{"d_model": 256, "d_mlp": 1280, "init_std_o": 0.00355, "lr_mult_down": 1.5, "steps": 3926}
Each number is 128 + 32 x the weight over its row's rms, rounded and kept within 0 to 255. Layers, rows and columns count from 0. The size above them is the row's rms in percent of the matrix's.

# layer 2 MLP up, 1280x256, rms 0.112, rows 1236-1279, columns 64-127
size [ 76  88 100  89  96 108 106  88  96 105 101 102  93  98  99  93 103 106  94 101  99  81 105 117 103 100 105  93 100 102 102  95  98 102  98  98 103  90 106 104 103  99 107  96]
[[118 128  85  73  63 158 114  94 181 129 151 141 110 139  82  91 128 116 118 143 150 139 117 122 161 130 126 108 133  98 113 111 162 113 150 129 158 157 101 107 197 118 188 117 138 127 131  78 114 166 118 131 166 137 128 120 104 172 130 191 150 141  97 122]
 [163 176  82 142 143 138 124 103 124 120 118 150 125  86  99  89 163 117 144 153 132 114 180 114 172 165 113  78  97 121 122 104 115 178 118 130 125 172 130 115  97 174 158 109 132 132 177  81 117 162 170 121 220 163 132 138 147 118 134 212 109 130 114  83]
 [ 93 159  87 153 122 129  76 119 147 186 155 151 122 146 171  90 116 156 123 171 135 145  41 112 137  88 172 113 163  83 170 116 158 146  94 148 112  95 128 193 143  71 155 112 110 111 102 168 119 120 150 102 140 115 108  42 101 156  89 108 151 140  72 148]
 [171 114  96 146  57 128 171 149 124 140 194 144 134 149 111 156 171 134 153 130 137 140 118  96 154 111 151  85 203 144 127 100 125 167 165 147 147 193 144 124 116  94 180 136  85 123 113  83 103  95 126 102 183 124 171 158 164 136 123  97 203 112 138 118]
 [125 111 139  93 115 105 131 188  66 154 202 143  89 102 130 100  86 109 157 121 111  87 123 235  81  89 111 142 110 100 100 167 135 140 179 122  92  88 118 121 163 141 115  80 143 108 145 167 160 200 128  87 130  93 199 119 172 121 164 164 158 121 117 123]
 [132 134 165 134 148 113  93 175 170  71 117 131  93 158 118  83 111  98 108 140 155 150  84 150 116 136 159 112 137 161 109 145  53 138 133 114 148 128  65 164  49 118  94  85  93 129 146 191 169 183 146 170 127 186 137 168 174 168 169 185 163  44 153 136]
 [119 115  64 118 142 124 124  85 114 107 116 184 175 171  91 101 109  97 101 141 106  89 154 165 133 133 107 178 140 138 156 158  60 100 127 106 130 135 138 127 164 103 139 165  94  70 141 106 176  96 151  79 177  59 167 172 152  87 100 128 116 136 108 147]
 [147 140 100 163 142 198 143  71 144 217 174 113 133 107  78 153 143 112 128 142 134 118 155  60 146  90 131 116  71 137 153 156  73 131 155  82 122 160 119 115  75 111 138 124 141 118 102  68 166 107 150 117 143 188 124 147  74 171 121 137 101 116 151  95]
 [118 143 176 117 150 162 145 150 119 103  81 124 142  91 120  86  55 142 114 150 184 158 110  48  78 140 161 148  83 145 133 128 107 115  74 143 110 165 118 142 138 147 160 145 100 137 146 107 193 116 190 135 130 166 117  80 102  94 191 140 220 122 151 155]
 [119 116 161 105 115 130 106 146 133 142  24 115 177 212 120 137 145 151 163 162 178 120  92 141 138  81 173 182 134 151 132 135  73 156 120 101  91 155 132 144 168 124 123 111 101 114 100 143 168 155 103 165 110  64 124 150 107 146 112 142  93 122 116  76]
 [145 173 111 112 115 160 122 165 116 136 129 191 120  89 144 123 151 167 146 135 154  85 109 140 118  89 192 152 102 113 142 118 163 142 118 138 108  74  95 116 120  98 138 132 128 146 102  95 140 164 157  98 104  98 148 128 108 131 146 118 155 156 171 116]
 [136 156 138 129 140 161 115 158 148 104 103 159 103 168  94 184 149 101 123 146 156 146 177 122 138  50 143 201 146  72 194 146 130 134 172  83 108 109 122 147 145  83 139 182 132  57 138 124 188  89 125  97  88 123  96 144 116  74 155 120 123 131 157 113]
 [ 82 131 148  79 176  95  97 128 130 185 113 117 161 150 112 101 118 143 118 187  92 115 164 127 101 149 171 145 101 145 124  87 128  97 189 145 113  76 211 147  98 102 174 118 182 103  95 101 136  92 129 159 157 119 202 120  81 135 135 142 141 181 145 108]
 [148 139 169 124 154 108 129 149 136 124  84 145  59 161  96 142 150 129  79 111 142 156 122 152 115 158 123 180  93  97 157  87 152 173 181  93  95 126  63 142  78  87 106 160  65 188 100 128 156 115 150 110  60 170  70 116  61 155  95 141 135 155 173 136]
 [165  79 193 141 111 141 126 116  95 154 141 153 121 117 113  92 127 163 193 140 133 162 160 107 168 174 152 131 118 174 110 109 121 135 195  93 100 155 142  87 105 156  99 149  79 155 121  90 176  54 139 135 136  84 212 137  98  91 131 171 154 110 122  78]
 [167 120 179 157  96 128 126 161 122 149 143 147 140 126 161 130 136 197 158 206 130 214 104  98 162  85 116  84 135 134 112  91 167  80 107 112 113 115  82  91 109 150 112 129 128  63  96  79  42 137 159 103 166 172 152 103 127 146 144 164  71 150 162 200]
 [101 135 102 147 116  69  99 155 109 166  61 142 129 127 104 199 132 102 153 143 103 135  89 119 102  86 104 167  86 127 120 112 146 174  80 137 101 131 147 137 109  82 148 135 149 128 136 130 115 113 144 102 182 126  94 119 145 146 132 110  93 139 191 135]
 [170 121 127 173 136  97  83 134  40 102  94 127 165  85 121  61  69  98 137  66 154 130 112 105 116 136 159 127 115  69 104 145 107 131 122 153 180 180 144 150 129 126  93  86 136 134 109 178 179 136 161 160 164 135 124 142 186 128 125 178  99 142 130 115]
 [131 158 143 118 167  94 119 162 134 111 133  97 109  93 103 103  92 165 111 194 143  91 148 171 117 135 141 167  83  87 149 186 100 117 108 151 148  94 118 122 104 127 134 141  92 104 144 164 106  91 208 154 137 158 105 163 158  98 105 159  80 101 124 146]
 [166 125 151 184 194 113 184 131 101 138  92 131 143 150 190 124 117 111 145 164 166 176 150 110  87  64 118 125  84 123 123 188 100 115  90 136 147  86 119 137 112 184 140 144  97 106 148 120  65  98 170 175 143  92 153 156  64 171 124 144 116  93 139 120]
 [121  85  89 107 123 101 159 117  75  94 114 151 159 126 134  84 163  90 142 143 126 103 177  94  99  97 162 117 120  48 105 141 141 118 154 134 140 168 137 112 105 180 194 178  29 111 138 120 136 158 110 154 132 106 102  94 103  97 115 179 137 146 149 126]
 [187 102 107 122 176 110 105 112 153 150 118 114 164  74 108 143 140 159 181 163 113 103 197  51 127  96 106 162 102 183 168 105 205  88  56 111 107 125 120 161 131 133 103  92 130  41  82 122 136 101 143 142 109 146 170 115 131 121 105 210 131 135 102 135]
 [ 81 167 111  88 112 129 128 139  98 128 159 129 112 127 134 180  92 167 113 159 143 185 163  84 141  97 155 122 105 101 173  98 100  98 127  99 140 141 188 173 105 113 152  83 174 157 139 110 171 122 155 121 101 116 108 133 159 139 109 149 147 142  96 107]
 [107  98 128 114 166  50  85 109  98  97 107 146 116  81 155  95  98 134 120 110 139 136 158 106 177 159  85 129  73 151 115  89  99  90 140 132 107 155  83 116 116 168 126 169 150 121 191 234 161 132 145 144 124 130  93 105 140 184 105 117 174 209 199  99]
 [152 100 145  90 140 141 142 137 114 134  70  86  49  57 118  77 142  91 110 154  87 146 171 113 113 156 101 115 106 109 137 134 120 169 122 190 128 130 116  81 104 116 137 184 159 119 174  85  80  79 134  97 141 130 100 121  81 154 106 216 161 133 138 104]
 [ 57  96 129 105 135 110 116 178 124 161  91 134 139  84 128 139 109 219 114 151 172  81 142  79 130 137 115 138 164 106 125 136 111  98  83 122  75  82 170 129 151  87 109  86 130 142  59 101 117 168 178 156 158 140 127 105  89 104 181 187 123 102  94 204]
 [ 96  80  71 120 165  92 194 126 187 144 121 143 115 119 136 151 127 134 154 151 128 119 151 154 150 112 127 114 127 163 131 159 139  87 180 154 165 143 100  81 120 147 118  83 158 152 143 103 116 141 152 102 196 160 124 138 150  92 148 127 151 142  97 133]
 [172 105 123  82 103  97  81  94  68  79  55 161 154 166  99 108 122 100 100 150 113 145 114 118 131 120 148 146 114 144 155 156  98  73 144 154 115  96 143 110 134 118 142 183 120  83  89 114 129  44  99  72 133 123 168 134 121 224 208 128 126 145 120 110]
 [136 110 188  84  83 147  60 119 110 139 116 142 131  82 140  59 124  80 148 113 110 124 154  88  71 109  91 186  99 120 131 141 118 155 115  94 122 130 191 195 129 152 114  49 166 134 144 162 109 127 135 156 170 146 135 105 185 113 133 188 170  94  67 172]
 [133 163 161  71 147 123  73 146 133 112 151 124 163 210 149 177 102  99 103 168 165 157 157 129  81 134 111 150 178 101 124 130 179 111  85 123 117 173 106 133 112 119 128 136  79 162 141 115 201  70 147 123  73 130 125 165 139 159 119 130  97 131 133 111]
 [ 84 185 139  85 142 143  91 175  74  81 147 139 107  74 120 133 139 167 182 146 123 121 143 134 100  95 105  97 107 124  99  70  81 148  80  74 151 136 120 167 101 106  82 122 124 192  87 164  95 138 158 160 196 122 142 138 193  74 119 122 119 164 138  78]
 [134 116 119 101 146 104 151 117  89 148 158  99 168 174 137 131  84 162 123 119 152 114  76 162  83 128 138 121  64 104 104 162 114 113 128 124 208 124 171 173 115 168 113  81 161  94 124 146 135 116 170 119 117 162 201 169 138 125 153 106 193 158 133 126]
 [134 163  93 109  74 102 126 164 165  90 102 143 110 101 101  59 147 114  38 170  87 128 133 119  84 141 140  59  97 123 144 106 127  81 154 116 174  97 125 150 108  67 142 155 113 166 134 137 174 154 187 123 114 110  73 107 114  51 120 109 136 127 142 198]
 [130 179 110 158 109 113 156 111 149 165  92 133 129 130 114 112 149 137 131 186  49 134 120 117 153 112 109 182 159 108 186  90 168  83 138 147 114 107 131 159 145  77 138 181  91 178 118 132 134 146 128 164 133 123  95  91 150  19 132 112 149 147  81 126]
 [170  77 103 141 160 118 144 121 110  93 116 129 120 115 117  87 122  66 151 169 117 148 152 135 128  78 189 157 142 130 120 160 175 110 179 145 175  96 158  90 134  94 143 129 139 132 159  46 135 211  92 185 124 164 146 104 118 136 116 137  99 127  61 106]
 [110 118 130 138 146 100 145 140  89 106  74 187  90 140 108 101 159  90 108 147 114 136 115 126 113  75 109  72 126 122 159 110 157  92 130 102 119 153 133 103 109 108 144 113 109 157  86 141 177 127 140  73 213 124 115  97 185 102  95  55 117 207 186 153]
 [107 155 155 133 106 109 131 114 147 164 116  78  92 144  94 110 142 108 139 116 147 131  88 179 144 163 111  96 153 154  41  88 151  97  86  99 164 142 137 184 128 156 124 119  97  99 132 133  92 212 121 123 167 115 140 159 158 152 160  44  92  95 128 143]
 [194 135 156 123 132 123 102 132 178 126 111 130 129  93 117  34 173 163 178 150 182 112  92 114 136  90 102 170 145 114  98  93 129 152 145 113 107 161 102 159 160 100  71  78  99 149 113 118 147  89 122 122 105 156 120 175 145  82 173 124 113 139 125 154]
 [190 123 208 104  93 121 151 112 142 173  88 129 131 174  89  82 184 100 143 162 118  37 155 117 144 154 131 107 149 169 156 191  65 151 128 155 122 119 117 166 127 151 173 173 183 124 176  88  82 187 122 125 113 160 138 126 125 119 133 104 162 170 118 112]
 [139 108 160  93  97 109 178 169 115 111  64 155 115 173  95 133  76 157 136  85 167 102 125 118  79 114 157 104 139 150 148 167 117 133 188  96 172 131 134 128 152 132 151 172  91  60 139 108 126 150 147 129 113 106  95 154 132 107 141  90  92  79 106 133]
 [118 137 121 121 129 134 134 107 164 121 133 164 102  98 132  57 145 123 114 136 116 184 121 107 106  86  77 125 140 102 152 199 104 116 112 150 157 143  89 173 104 160 147 105 106 135 119 210 144 134 135  91 139 141  51 140  84 156 129 138 141 198 122 124]
 [108 147 172 119 149 122  95 143 133 110 148  57 203 119 122 113  87 172 109 106  94 135 126 124  94  50 120 141 116 118 144  97 140 176 145 148 138 121 101 149 139 125 108 116  72 167 165 159 134 128 122 119 183 101  86 124 146 115 149 141 113 112 162  70]
 [121 144 139 156 155 136 136 145 146 150 172 178 129 112 130 158 113 166  96  97 162 101 111  97 170 167 139 139  99 163 101 149 164 100  71 182 168 173 124 216 133 156 154 159 118 145 107  78 109 186 145 170 142 152 148 176 167 148 165 171  98 118 173  90]
 [ 65 179 165 104  84 145 100  98 126  76  88 144 125 135 140 105  92  91 142 142 111 131 115 112 146 112 122 165 125 143  83 116 119 138 197 122 111 109 116 107 131 117 145 148 121 136 145 122 208 158 127 184  86 118 158  65  84  93  96 123 103 131 164 161]]
# layer 2 MLP down (transposed), 1280x256, rms 0.159, rows 1236-1279, columns 64-127
size [ 72  90 103  84  97 114  93  84  95 101  97 101  97  90  97  94 106 109  96  98  99  89 101 130  96 100 102  94  88  90 101  96 105 103  95  96 108  82 105 104  91 101 101 101]
[[108  81  92 179 149 101 136 109 110 127  71 146 117 124 129 100 139 176 188 154  92  85 166 128  62 194 125  85 110  56 141 141 159 180  73 116 143 129 159  72 133 120 188 161 161 135 129 158 210  61 127 163 154 120 115 156 130  91 138  62 156 112 132 141]
 [ 87  94  99 132 134 200 110 138 144  99 104 136 150 110 117 151 130 119 140 145  96 145 201 105  92 168 128 104 164  76 101 172  89 135 120 146 122 151 162 173 140 109 149 145  97  53  89 209  48 104 186 200  82 152 124 124 142 107 148 127 122 101 154 148]
 [169  82  89 136  46 160 113 131 153 133 128 148 150 108 163  79 132 183 192 162 112  94 152  96 123  94 158  74 151 120 146 159  99 103  87  92 107 103 147  70 105 104 105  98 140 142 120 176 144 118  91 127 163 119 117 124 151 143 133 142 136 101 113 123]
 [106 158 171 120 168  41 194 181 128 102 103 136 105  70 130  75 161 141 196 198 168 168 169 190 130  83 105 182 109 113 106 133 122 101 139 128  93  91 125  81  98 199 110 129 147 136 108 162 159 112 115 135 132 129 162 166  66 201  91 146 119 108 139 144]
 [124 140 186 123 123 131 151 109  90  97 133 108 109 168 113  61 182 164 163 127  76 151 124 111 121 147 149 110  97 150 130  93 100 157 152 131  80  85 118 117 140 170   0  94 141 142 148  83 101  85 132 151 189 140  79 139 157 123 149 121 111 161 131 144]
 [ 76 109 131 147 124  82 106 170 106 192 139 137 119 111  91 187 140 107 132 130 151  89 123 173 151 165 100 179 130  93 147 107 163 124 146 120 134 119 174  80 145 152  80  88 206 130  77  84  88 150 185  84  68  78 125  81 135  85 144 164  72 106  65 149]
 [123 106 149 168 163 165 138 159 103 154  44 156 137  52 146 170  75 124 147 114 143 123 110 146 110  99 129  91 170 167 135 140 177 134 143 101 121  77 126 108 101 140 126 107 145 126 121  94  98 155  98 182 139 163  93 163 179 155 112  83 153 116 119 140]
 [153  77 107  93 139 154 120 127 150  83  86 104 158  83 158 171 135 125 159  79 170 123 105 106 141 127 165 172 157 148 154 147 148 148  98  83 113  81 101 123 151 127  97 117 114 114 143 193 118 114 114 144 105 170 135 171 165  72 112 115 139 134 103  72]
 [128  74  74 173 103 116  89  90 125 135 142 144 165 170 170  98 163  86 153 147  90 116 129 174 171 131 105 174 129 130 145 197 124 166 125 120 122 177 134  75 134 150 127  95 110 146 131  77 134 175 133  95 145 126 143 100 149 167  99 131 128 126  94  90]
 [107 113 108 110 125 162 171 124  98 120 161  89 130 133  99 117  94 152 186 114 124 145 141  70  95 164 126 108  98 153 127 126  75 113 109 117 112 199 143 103 145 174 204 168 167 166 117  50 141 158  88 138 132 119 106  91 122 154 111 161 142 141 136 190]
 [131 152 145 134 155 117 131 130 125  58 104 142 118 163 106 106 116  51 126 105 152 141 115 134 115 137 136 123 146 102 126 153 155 129 104 118 125 131 112 165 100 134 140 114 114 165 152 155 115 150  84 175 137 218 128  84 115 107 134 101  98 143 146 167]
 [ 89  92 144 186 125 145 192 136 126 116 177  86 132  44 127 130 110 151 153 101 111 100  59 120 135 103 168 123 150 106  87 149  93  91 118 145 133 104 142  76 175  80 124 131 102 121 155 176 144 178 146 139 112 177 164 164  74 148 211 181 155 127 175  85]
 [ 79 193  99 126  99 149  76 125 115 122 125 141 181 149 114 233 133 192 159  88 140  87 195  81 151 128  73 115 158 102 103  92 109 143 102 109 147 144 158 146 158  77 143 130 163 149 115 160 165 120 147 153 139  80 186 123 111 151 145 115 139 161 140 128]
 [146 101  99 158 149  82  88  70 175 108  91 187 140 115  80 125 196 123 126  66 175 142 144  97 116  68 137  73  61 160 110 146 189 121 106 107 116 121  95 139 144 134 124 109 137  96 153  95 118 147  69 213 147  91 168 131 159 143 102 138 111 132  77  89]
 [111 191 123 100  88 129 146 134 137 142 146 138 145 128  84 151 170 161  68 114  93 129  82 159 119 131 143 123  96  87 146 177 136 202 126 190 106 129 185 220 104  94  79 109 180 139 140 138 129 122 147 152 112 133 112 142 120 131 134  98 175 162 136  89]
 [109 181  90 117 181 112 101 185 197  70 147 153  92 108 112 144 115 114  90  96 136 142 128 130 154  94 145 142 104 112 155 193 157 178 130 139 173 159  91 132 119  89 160 158 100 138 134 144 148 128 174 128 140 116 177 133  73 133 134  74 164  68 101  85]
 [130 121 143 113 115 205 136 144  43 131 122 145 126 155 156 170 107 144 167 156 137 105 153 160 167 111 109 134 106 163 154 135 139 161 131 101 130  89 156 114 141 153 165 132 122  97 141 144 126 141  96 129 126 178 177 116 166 168  99 116 121 158 177 160]
 [113 104 111 161 191 106 195 164 163 150 145 161  98 123 108  96 113  99  88 154  72 103  98  95 143 105 129 120 165  91 118 128 124 124 161 105 103 114 163 163  94 167 157 105 171 172 117  60 134 179 159 142  86 130 108 177 146 123 151 117  79 193 137 131]
 [149 132 144 135 144 117 182 163 151 144 135 152 206 126 138 192 179 135 150 146 146 171 107 143 160  69  92 159  87 114 111 169 169 133 108 103  68 154 167 137 155 143  97  98 131 127 126 112  94 185 140  63 116  95 127 169  82  27 106 138 126 146  59  68]
 [114 122 123  74  71 163 127 145 207 185 114 125  90  80 100 115 145 133  75 184 114 165 147 113 132 172 143  89 173 169 184 121 168 113 196 120  77 155 182 128 185  96 102 137 137 164  85  31 139 117 118 119 116 127 123 106 115 120 183 141  81  99 129 126]
 [109 179 110 135 122  98 131 133 154 163 115  59 151 109 130 101 159 146 194 131 109 100  99 120  62 163 108 112 193  95  95 138 166 164  74  96 102 137 160 107 128  82 158 140 198 180  62  87  99 141 116 180 173 148 142   3  72 147  99 140 170 110 186 107]
 [171 150 160  97 134 103 146 122 128 127 114 165  93  91  85 169 137 151 125 164  42 144 104 108  68 101 199 107 125 139 100 140 125 118 112 157 150 131 137 148 126 112 139 113 124  98 164 152 144 127 155 150 109 149 131 167  94 151 250  81 151 149 155  98]
 [128 101 143 102 145 131 166  31 142 107 164 148 138 127  87 128 125  57 172 151 136 160 104  88 146 179  73  76  99  98 101 104 172 113 134 103 183 105 100  65 105  97 113 192  70  84 169  80 144 144 134 101  92  62 134 105 147 116 150 129  64 116 163 109]
 [141 126 105 128 130 120  98 124 102 137 113 104 175  96 121 111 105 131 178 132 103 155 165 104 145 151 134 161 120 187 122 112  93 169 205 160 115  99 154 119 166 165 108 134 135 118 141 154 151 120 130 158  95 101 131 162  91 159  47  86 166 134  86 140]
 [132 132 153 111 122  94 126 126 129  77 214 161 179 195 152  54  89  86 137 140 170  93 144 176 109 103 114  87  80 116 123 121 181  80  96 122 150 115 193 123  85 115 134  77 147 106 104 143 134 159  79 129  72 138 107 147 123 115 143 126  74 122 111 180]
 [189 103 186 170 106 163 148 142 106 128 124  74  83 150 124  95 113 123 168 114  82 145 164 157 143 152 163 132 114 133 164 135 126 125  99 140 107 112  78 153 204 165 120 111 166 100 103 127 132 164  58 143 191 147  77 120 149 129 151  97  59  93  68 119]
 [ 99 172 133 184  77 134 134 122 166 100 163  71  84 113 108 167 143 135 111 148 125 188 134 104 148 155 133 133  86 125 104 111 110 180 115 154 153 126 149 169 137 167 113 143 130 117  81  91 138 125 121 139 135 141 149  99  78 118 121  89  94  94 177  99]
 [102 149  72 155 118 156 153 102 150 147 155 133 102 148 141 110 189 171 101 138 144 116 101  85 123 123 113  77 151 142  83 164 112 163 131 112 144 162 122  92 129 104  81 182  67 127  98  84 101 150 167 137 159 181 130 108 135 120 146 131 145 166 195 158]
 [144  92 130 148 158 163 153 122 157 129  88 143  70 183 112 138 167 124  95 131 109  97  93 170 152 172 106  90 172 119 166  73 131 127 203 126 118 137  60  99 155 117 125 138 188 120 107 110 127 138 105 128 169  88 164 130 117 165 161 122  75 142 133 143]
 [100 115 159 140 144 111 205 184 172 114  69  78  54 116 138  75 102 127 157  78  95 157 138 148 105 170 152 119  60 147  99 112 110  73 104 161 127 113 115 131 157 148 157 107 200 160 135 180 124 151 134 171 146  73 142 123  66 130 148 142 113 105  96 178]
 [125 179 209 134 160  95 146 122 150 156 127  63  91 138 161 163 162 116 105 124 148  86 136 156  64 133 142 144 143 122 132 173 156 163 133 132 127 144  92 126 184 144 139 126  87 118  83 125 182  66 119 114 114 176 104 119 134 151 155 158  87  68  98 139]
 [169 100 132 137 160 134  75 139 184  94 157 131 145 114 141 161 174 156 125 101 102 110 163 132 161 172 179  83 127 137 121  48 124 199 124 150 110 107 122 152 148  94 157 113  97 169 129 148 105 152  80  86 114 155 154 131 137 162 107  84 157 129 134 125]
 [112 123  93 129 132 160 112 173  76 184 182 139 139 102 100  83  83  96 159  94 196 122 154 154 104 163 163 129 210 159 107 133 155 111 121 129 107 166 141 171 158 134  92 144 104 108 153 126 146  71  99 107 163  89 180 167 136  44  94 158 102 177 211  98]
 [152 138 117 179 149  22 167 146  89 144  99 105 115 100 141 113 111 122  94 130 168 142 149 153 156 122 163 127 138 120 159 108 134 151 152 123 119 124 151 101 115  98 147 143  87 161 142 148 163  89 184 129 139  94 171 114 142 111 127  98 113 151 125 130]
 [ 86 142 121 113  88 169 119  89 129 136 171 116  97 119 148 115 142 108 120 106  70 111 146 158 119 140 138 111 140 163 111 137 150 115 135 105 107 176 113 127 125 155 172  83 146 126 174 209 134 118 143 140 207  64  39 155 139  78 114 113 151  61 152 148]
 [ 72 146 105 107 181 178 154 126 131  48 205  93 154 127 146 124 137 172  45 140 133 146 117 154  71  87 170 138 161 120 122 107 155 136 164 141 128 140 159 159 124 140 112 131  98  57 149 116 119 148 144  99 131 143 136 135 121 131 130 134 118 153 174 173]
 [123 118 138  56 151  95 115 139 109 134 107 149 161 132 145 149  73  90  97 107 185 105 149  76 103 119 131 173 132 156  88 122 125 130 152 171  81 199 112 130 145 103 151 196 135 164 171  77 115  56  68 189 163  97 148 162 158 108 190 146 106 142 117 106]
 [132 143 128  99 128 101  85 101  81 138 104  50  92 142 117 133 122 102  67 125  70 150 123 157 132 168 202 100  63 105 137 147 137 182  98 150 132  97 128  99 102 106 177 150 155  84 110 213 119 149 143 101 130 107 101 129 180 186  87 139 125 149 166  90]
 [136 109 167 136  66 131 187 138 103 119 121 152 138 126 207 123 141 134 138 187 119 146 138 139 149 149  63 120 128 158 139 120 132 114 103 125 127  79 171 151 217 111 147 108 149 117  64 152 157 118  56 154 124 132  95 100 158  92 141  99 174  89 146 142]
 [124  97 135 149  86 180 151 148 144 135 178 124 126 174  87  94 109 161 177 113 150  94  92 124  56  98 106 147 120 147 114 134 104 118  83 131 116 170  88 119 134 121 149 138  81 179 114 105 149  71  68 137  97 102 110 115 133 106 160 108 143 192  68 142]
 [147 145  60 128 115 119 108 120 129 143 129 166 166 129 147 136 101 131 133 117 196 144 117 166 162 167  86 140  92 135 124  79 207 163 110 108 111 144 156 130 153 112 108 161 169  71  98  60  97 146  99 118 124 141 196 117 126 107 112 160 151 158  61 153]
 [130 136  62 159  76 130 121 153  99 137 161 116 159  73 151 165 146 146 162 116 126 111 143 146 145  96 139 121 110 113 173 131  78 121 125 103 141  95  95 157 124 143 104 104 109  92 156  90 150  88 159  87 145 130 204  89 117 108 155  90  71 109 114 157]
 [108 113 127 134 115  64 101 136 161 152 109 102 134 181 135  82 157 138  78 103 114 153 126 116  90  94 102 172 185 108 134 155 176 130 165 168 111  94 151 114 117  62  94  51 147  85 100  58 112 122 132 136  73 146 123 120  77 105 121 127 133 141 113 127]
 [ 83 149  75 136 165 167 129 137 106 127  94 100 173  95 143 154  85 107 111 109 176 110 143 123 186  89 100 174 132 132 111 106 128 154  97 168  76 132 116 160 130  91 146 153 175 112 143 115 121 161 120 104 165 108 127 141 113  92  53 172 134 127 184 135]]